config.toml
n_layer = 12
positions = "learned"
attn_scale = 0.177
bias = "all"
tie_embeddings = true
init_std_o = 0.00343
init_std_up = 0.0168
optimizer = "muon_variant"
lr_head = 0.00984
warmup_steps = 200
decay_fraction = 0.614
decay_shape = "exp"
final_lr_fraction = 0.0
seq_len = 1024
dataset = "wikipedia_en"
Each number is 128 + 32 x the weight over the matrix's rms, rounded and kept within 0 to 255. Layers, rows and columns count from 0. Numbers have three digits each.

# down: layer 8 MLP down (transposed), 384x64, rms 0.111, rows 295-341, columns 0-63
# up: layer 8 MLP up, 384x64, rms 0.274, rows 296-341, columns 0-63
down295:133158136166106165139110144141111103144088129179150104119176081108062141165144130122142139129133149131104106128120092118133143099154149107147122141082104155130107130157121144089129113103139139
up296:136077106114162125061076098124157128139128145143125125124150185109094129115134131143156109143168158092177117113153130158100168115125154070144096220094143075152116127101147182107160138110104149
down296:111200134120135131170078125142114168146113099125100108131146148150113115116123092118139150128132138186160130109115101130155107124139172101150075120119095143155110118112106168081125150124120149
up297:136120143122117094107161142122142078117166141151083185114124182131114140139155095136192111073145103087113141119078152192127123133086187150101142099172103093191096089111138085164110155057164151
down297:144092102130216153119117068145105202146022117120068052149124073120068144099186125159141176213188111181110107167168163055178125163044063175150166106145170050088088138129108210115178096136089124
up298:149122181047080130084100137098098095142121102171138133148144101083139170110152059107114126171150138139154125146129153105210104153148143132043132171136107113160157083132207105201077139135125111
down298:149140119170139126177117072150163146116109064078110098051155122073140140170087255106142123122062127188093068140095045140052165131095216120135125177176133131157125138128126175120119141169095129
up299:102142203109130105131139126137105148133084136086057126100144203152111163148107121108167105148156151158083177138167152160100142120104080109126159093155065116112118137122099136117146170119102123
down299:127160146116093117143140097162091078156108157132166059122139137115113141154130135155141162090143102137142095150130068125143097122219154121124125075042127147196153102075164165095158099122111141
up300:110125062143114082124153133129119151111157133133097128157143123135127137090141125133140142125118102116110069129178168095152132134142148132118113170127096129120069150117226114163181166131101127
down300:150116183141088113170106109141104119124108120154106109107117129160102134142123113109160125133123139147125069125135098112129147140165192183067128142123131119169084113112146144117134125094136157
up301:151091192108099121134154137171110097156203140136180153177094118041113146114092078106148156137021115119078204105089166111109142128084100219101191161135111153159098090090108151157188169042123086
down301:166112097144026151096073171124148190130063112110175145143135100165180111109111142070233159123144131148045153117132068127079171109124147142163134136102159090142136202140177109121067133110112111
up302:154096123158153139102165145134083128073101144075067149161122164110143188150106102098133133107159109144081084088129152194087109149110095159134123170097125092180180126159143135080109105104129188
down302:118115152104115162183108146055103164157113132157160104122072109146207134093100104094127164145146162187137076154102142147096086140173147123125092106105107132104141193109129142081157108166073155
up303:133135128156069121101156141107128158106076124135083175177084115120136119166089092105138087106108119150146098111117151120143128164126131148131169098117128105176151128187129129186132114151124128
down303:091145125127138118167133082136125137102101121070158098102115150155145124143112174160097172147164162112130133129139109132104088154116178166080092115189144110082122123138140141126149117116121149
up304:109116157137144096111149142139164188088133144078098158180115142168165081089088116158120090091131129105103127098125113158145088062104114146150139144133155101163137169180144128086136169109103171
down304:139141131113101152131145114121094097140127162180168129103110133141135126142120136129140183068144112119129107130146092089113108140167148129153108130050137117169144125084147103137123133151064154
up305:158086168083150065106081146151100086145149141167096141134143157134158065142165091156174099190149117149132078141156092122119127145106098095129146182112172103187078113080131190106180154123124146
down305:110139114130165152176132133124053136145134076123101124144124130105000084145136140129141124095205175143174130111183145117073121114133133099171120147167129169173090077128062176149162142094143141
up306:121128118111175126125165164112157143111096163191118202097116150097132165136117078141148098112112131119072113073084179110138121109125111145104127130154106085181110134135121151101149108124143126
down306:073102103091101126149088130131111120127146149127159135154164123119110142132090145137091169135150088152119198171121106122174126163136122102138117141097120104106149158105123105122129154190113098
up307:119104137150122070148092159144164098133120115172045118190182105111142135115143120095134167123117129084111114112166140187122138118128135136102118129073152106127139143140168140073213121135094122
down307:141128151113128101113117151134158168127169125159159149142094161175135123081142102150071145121149126113117143111123136166106100132104118181107129119126069164125162101087069148117099154134114140
up308:049080132135141129219118105130117172154116146110086075164177169172097119115108148137150144154103136112168126119117103082110050137125105123156063098223168101161131104155122137103179127135102119
down308:213147114136137124094139130094147095104176029135111176133179124071170097112156084099120119094136128111059123173136152120133194150108150094140185181123125111138126112142159122098082178120115112
up309:161123148133123082097149125156129136153136131071096100130125177143130057155135124068105135143096128141131166114167118104076140139106097135143133168109078171133081170127145177102193194124156091
down309:128089137112114156104082139130135114159107168103180147090129117165038166198135072150109091142114116115117114071143107111131078132197076130232140150145160150201128143105106119082163108169137145
up310:109100090096130114134115138128174160076083158106091149068123132132133133158070109142117139121101145137093122156148126124168153129088079141146115117142097142070167153200112128146147161133124155
down310:124115139116115126098153130135112124140141189152142153141143148138102152140136147160115098171171117120153125082094104167150104140194146151094112112058080123170141124077112135111111093030149139
up311:116111135125153132170107109153150145125123117155121094117148103103154132170178121092088093146084098122105135087129137140172144119148106119148097074131140137166141122216182109119096094153130102
down311:106103142139091132100137131146150143140141117153125117128100140114187124179115149161118097141132119141106166135172084113151137133120119130122087151150149148129150110104089117120121114121097130
up312:108128115114115154187092122145131145137109090191153168158156114110114162116169113137101146188133167148116182141081134150157141148120109097126098145053088087125102159111119054104109133059133130
down312:107135125201093149150097090083144126085129150080155106112148175132199121129144095130166120073150093164095130175132082133109060137174098113073144168138126115152169172136081134107127179115128136
up313:147121168118000170140119175135128098131176155170078102126130149157125096188144144105078130117122169089071103120169116156128130160158119054083072151093093167172141097142158091140082141110143124
down313:150147197104146111125130100075182148122135213122181136095098151085166090131148078124140104156081197131152091143079128149146149073112129143124092104151165087095177140090084164071119108146189105
up314:148135120148149122077117088153107080130120123186123113088122154094103103142135211113124107153144124156138088148132112113113177166103155115147101141148146160136100108191166183142045184109096069
down314:045136169107137087137134091121107158138160204110132119109175171142178079142142105134077150129090067172096118141109133110111126118156160183099053074189167173128142104110146160101124168126119088
up315:174109148123158132107159162147111152185115151158141159150132118114132103137204110157111089110095123174063145150078084247110085084063149127144138163144081112153120121113049104142089144122113151
down315:095073129137086100122225122107194146172194118105180069149170069133156150156122102091178105079109134151146042066145137180145108108142132132110075107145075128162144183113141156088111110124136137
up316:114136159152101183148084162134115088144129142065134190136141078128105111125134136076074107101096136184132130091130092176163153145085103142095218113115124128121127169118115084142131080190127121
down316:125122154163128095163116130180164149104148117121097159172125148130104123137119126123086204137137099134144142121127068106112088114100145133137108126149111104153089110195093129132151124106131129
up317:094129137097119146139076139151135141086148089072159128086136100127135196154182095116120121162094130127085180100108146160143147165141199080135125142092174138152126112130136101107110093126120124
down317:145154114150100123140129143120101091201159149168073091159131095098185056145059106097102129133182177136150140149125113119109141121098121193079127136118109127160118131096118143124138122137125163
up318:120149160119140130088106149056171074168186118169114086104187132143115087170144164133069124146147125116141116125157145085160160151066168166120112127132120125077127095180125060114115105133138118
down318:096133213165101159116196096127045070106164213133170200140084151124163086145053111131095167127160114081188141125126107136096129127136103141087106151125074154152114079111087150070167181134115125
up319:204131141196104114142154159135124154145099113126103134139127130125106087181111066144135152132142148130166143108153117134107077102147090040107131146097116177134100099137102169048133195082103122
down319:151136177126137144103164095095159084146150165119145168140060134109032134143163093175081114142109124145078133112087155080141161135116104132128127166103066180100180125120128145118139160148143120
up320:132104081143127212102155159101157139132146089101114106150171149137101150152082057167149083124133148079118086146123137106115133122156202161100119135145110083099137151128111100096190101175130143
down320:119106145116108122164083109152132167126136110129101117136129154155169111122156125153128161150096166171139108127126115133108107124088156115088097140109158122144099107126108113148125134117115139
up321:207109155114159087100188110122118111146136119137132083055050106103170154122140116130168153120160164132118130154153198078130115098083107097095136101136134148183107157148204132200022105116117110
down321:062157176116202139110127134095132089129143145135140118063092096150148112121147155123160090176132078132115070169118093085111090101096170137104166076173122187148144132147088104148192178138108139
up322:146141187139074088152121206137059098114111108124109156164144118150094168147154086157088141012210176132072121152104097154159140066162165114137154136146116093134175118109115099178102117087134085
down322:069115153186098164084144147154172137126090157140129169129088147130095187154130194171143158199084105087157111100044094111083129180119151162136112084170133123092087098120147158078124042137127140
up323:136091121145132137110132213127100156108095126127146122044092097177150064141124146150096132153142130120151142150150085094158126114119106114110163134119146073158085109133166108153150122147098080
down323:155194105116157103143151179125145134123159134105145146155148118138084162088125097115143098098133149077116122076103146150096096169120093157180090123130145103160111148097166122105146102142175079
up324:164120114168074177182081175159172123118137121145120144192148118139105119173125099119129142078103218121101137113154165142084134145115074129055124097113100099190121114108125137152134152096113135
down324:135128130154133112139132159178132112157156172110100153061062124107152126150131100119089140157077127115098139138101141141149171125152058172136094076083164130126159054087095172187147129147202094
up325:137096122170111140122154122135124141145095095179071110176177161098144135180061088072131109132189098114137117150102174154105103065128110147091131192134172066142164113164097161121094139116174084
down325:184147098169200106134131078178130128150077128088115121157139102121129127133127111191120123166202137161153129087108119092101124131164128113154136071075177100145106123155105097133171054179067098
up326:137166131100157100135168176100075101141179097080091156086109114087142107137132175126131098141106136129049145111114182105113148117110097122134122106155149150127108155123131188154107164145162106
down326:080147129158112125109133142137125102140107125171129126118124085099092148144121074175142062135149111119180082137119122158226157126116138106148161045146206134098089126118103123163071140112119193
up327:133094143107146149105101109191098113115138117135091119172167147154162109153111128086082142141104127171133139102109076150135169128163103097108092166069119142102144204149146092093178148113147121
down327:119150105162157084136118132120124153135132151141124152115070134201164126166147101116164122122147121119127152114141167119129069121083128158156133151160124074098147095088084112091118138166140082
up328:136134125106165147122180121165149083133155044103149139167133149124125136123117053184115190171145130141137151174126078148131110064114104184117125103126135076112112145088143106085134112080148167
down328:118134145147147108152093110085106172165111113145138185120147133161144127106134155097114117145172117166139079058112138109125160122119151123159109163142047112155106142156129150092096128106113095
up329:169172131100124189198126178121171101173138188113056117144176164107112077170142148118098145111069154077074149105100133110152143093101093150128095103138112085191121169152125120158082128131101091
down329:122106118120147135148124115099098163150119083138132119153143119131236096063080088095170117101125165204144118178164122134098154131094142095120161107133084108105167134157124138102128152127117132
up330:093145123077112108115174155119131114106119097116119196111085086120127155167153099074109105166106162158100150162112138088132142113124154165150179100168074153131167061126168115097136106146168171
down330:188095197153090170130127093173143111112094116169164062174117109172114139115142145128079122126118142159136114124140078144117128145085227156080126101128113137126177145131121107094153150090050105
up331:143144080099119145201100135132175084081068167155102179121134153096108098190134121127117159111134135112108125141128141189146135190088166051144130161091145106099113125125055146131101186107168142
down331:120109154153098124070140087222140109095178192130142111084076174109084170125145076176133190163083116143147109047074142140115171114193096098106139078082092179164133122117143090141176163147124108
up332:143171142125182169116121119150113135130096114112153177161161117106116092158075175140115077157156162147113090159155100102078105176120150135122112103167125119146077110114110125119088100105111081
down332:126122139135108122187190117102105119158141141136123150188068136179115101146160125112141143162137108149129119121097106150088155133106106124089048145154186115133108082113143184096157110090141093
up333:140176202142058109155185121126117100111129111149131141218136089190177122167148104095147127135127115125104158072139142087147168067124177113120115158109068082142082081111131172172135151074096151
down333:181087157167156087075115140180067120124097148159075128099103089149103140090185142128151168201122147169110159075082166044178133115174138072063187135089137138086139159198120146154167071126112150
up334:075165151091145144152112175163124166120136145143090096113125193180109085129101113152143131126110152171162132098130088115098104096074116125085099157151133169128159144144089098131141154085088137
down334:168146102084165142100130109119128109138134133148142149119143104111139147135121156153127120103115131085105100118129140120130188134095105133173162122094152105138114143148153121107112101132122124
up335:143183096093138141074097161101150154146108109051151129095138107152099151169199120148126140103138128122149126184058074094049162179072137156083183176105104115130145138117159156137104129088137131
down335:067151152113069186157182134148099139136126133140173154156129111135139119079120146130166069152147167146113112199141162088042126135119132172103128104159087131111084149023156118131093098152123141
up336:150107148198160111123147156132083107111114102120065091078112137119161143162072191137154170164080148154101142161122130142098112101138132120139160104131088165168110114120132120108166136105122136
down336:092133124109092111142158099152103115109189185135161124186110145170179122184136138100095139088119145140168117157066089090136140146145150155106128061088139146145148135085107129133102095128098089
up337:100153058120210116108160198106067100126087095126088173118195118114098149141149139082096134163130140112146208124132178143086201111120168084113117125092060147137101087161061140146146147171104143
down337:101111166109119115101156150112119069146174153093154100127134114170186183164138110172111096136071107104142114134112146115128062127139068126160161166093045198093105053140154170150165148164130141
up338:117230148081155109142171199108096110171162112091173164153104130139146107117158117154106153161121147156105143167074116144131105090108119144143123083130158119127076118116144109100099098078173098
down338:174072170136114121144078087155139135085125160159123123112131145123103101166112121081154132133140149119081134094145135057118162138085133131165116141155120102114144102174096130137158164156118164
up339:128153124154210107138139117132128116158181113122104131131186115103135114158134209140149102121131187098138101161114082114089147103104078145166119140134129091112123125144151131082112162105127086
down339:138126129105109137159105084144088107140190136169119079057090139140177134106118135136122181129118103159104081153155087114128174117160159148106157137104117102188152159124112141134131113149096135
up340:130109140129110119122145140092113135136155112159115133110130133172164105124117083097102072145140155174108146143090167127121114152099107155154135088121143125061120172072131159135183197122108113
down340:169131104153132093123076093163150138112112116083147160124128112145098120132073137123106181158106115175113147135162061117142123126134138153154126143095122098137124100138171107138138147128150113
up341:127124102188170131144111119154119152075145123112097133196118089147141151135113104158105045102106130127072045144172108140100133119150145135106158146151124130125172126180107100064081132149137132
down341:112131188139136131120168100144092104100125165119171097120087127203132107144079168110103128146104105109164119138154123151175126101124144140081074054108159173161124152079147175147157101131083151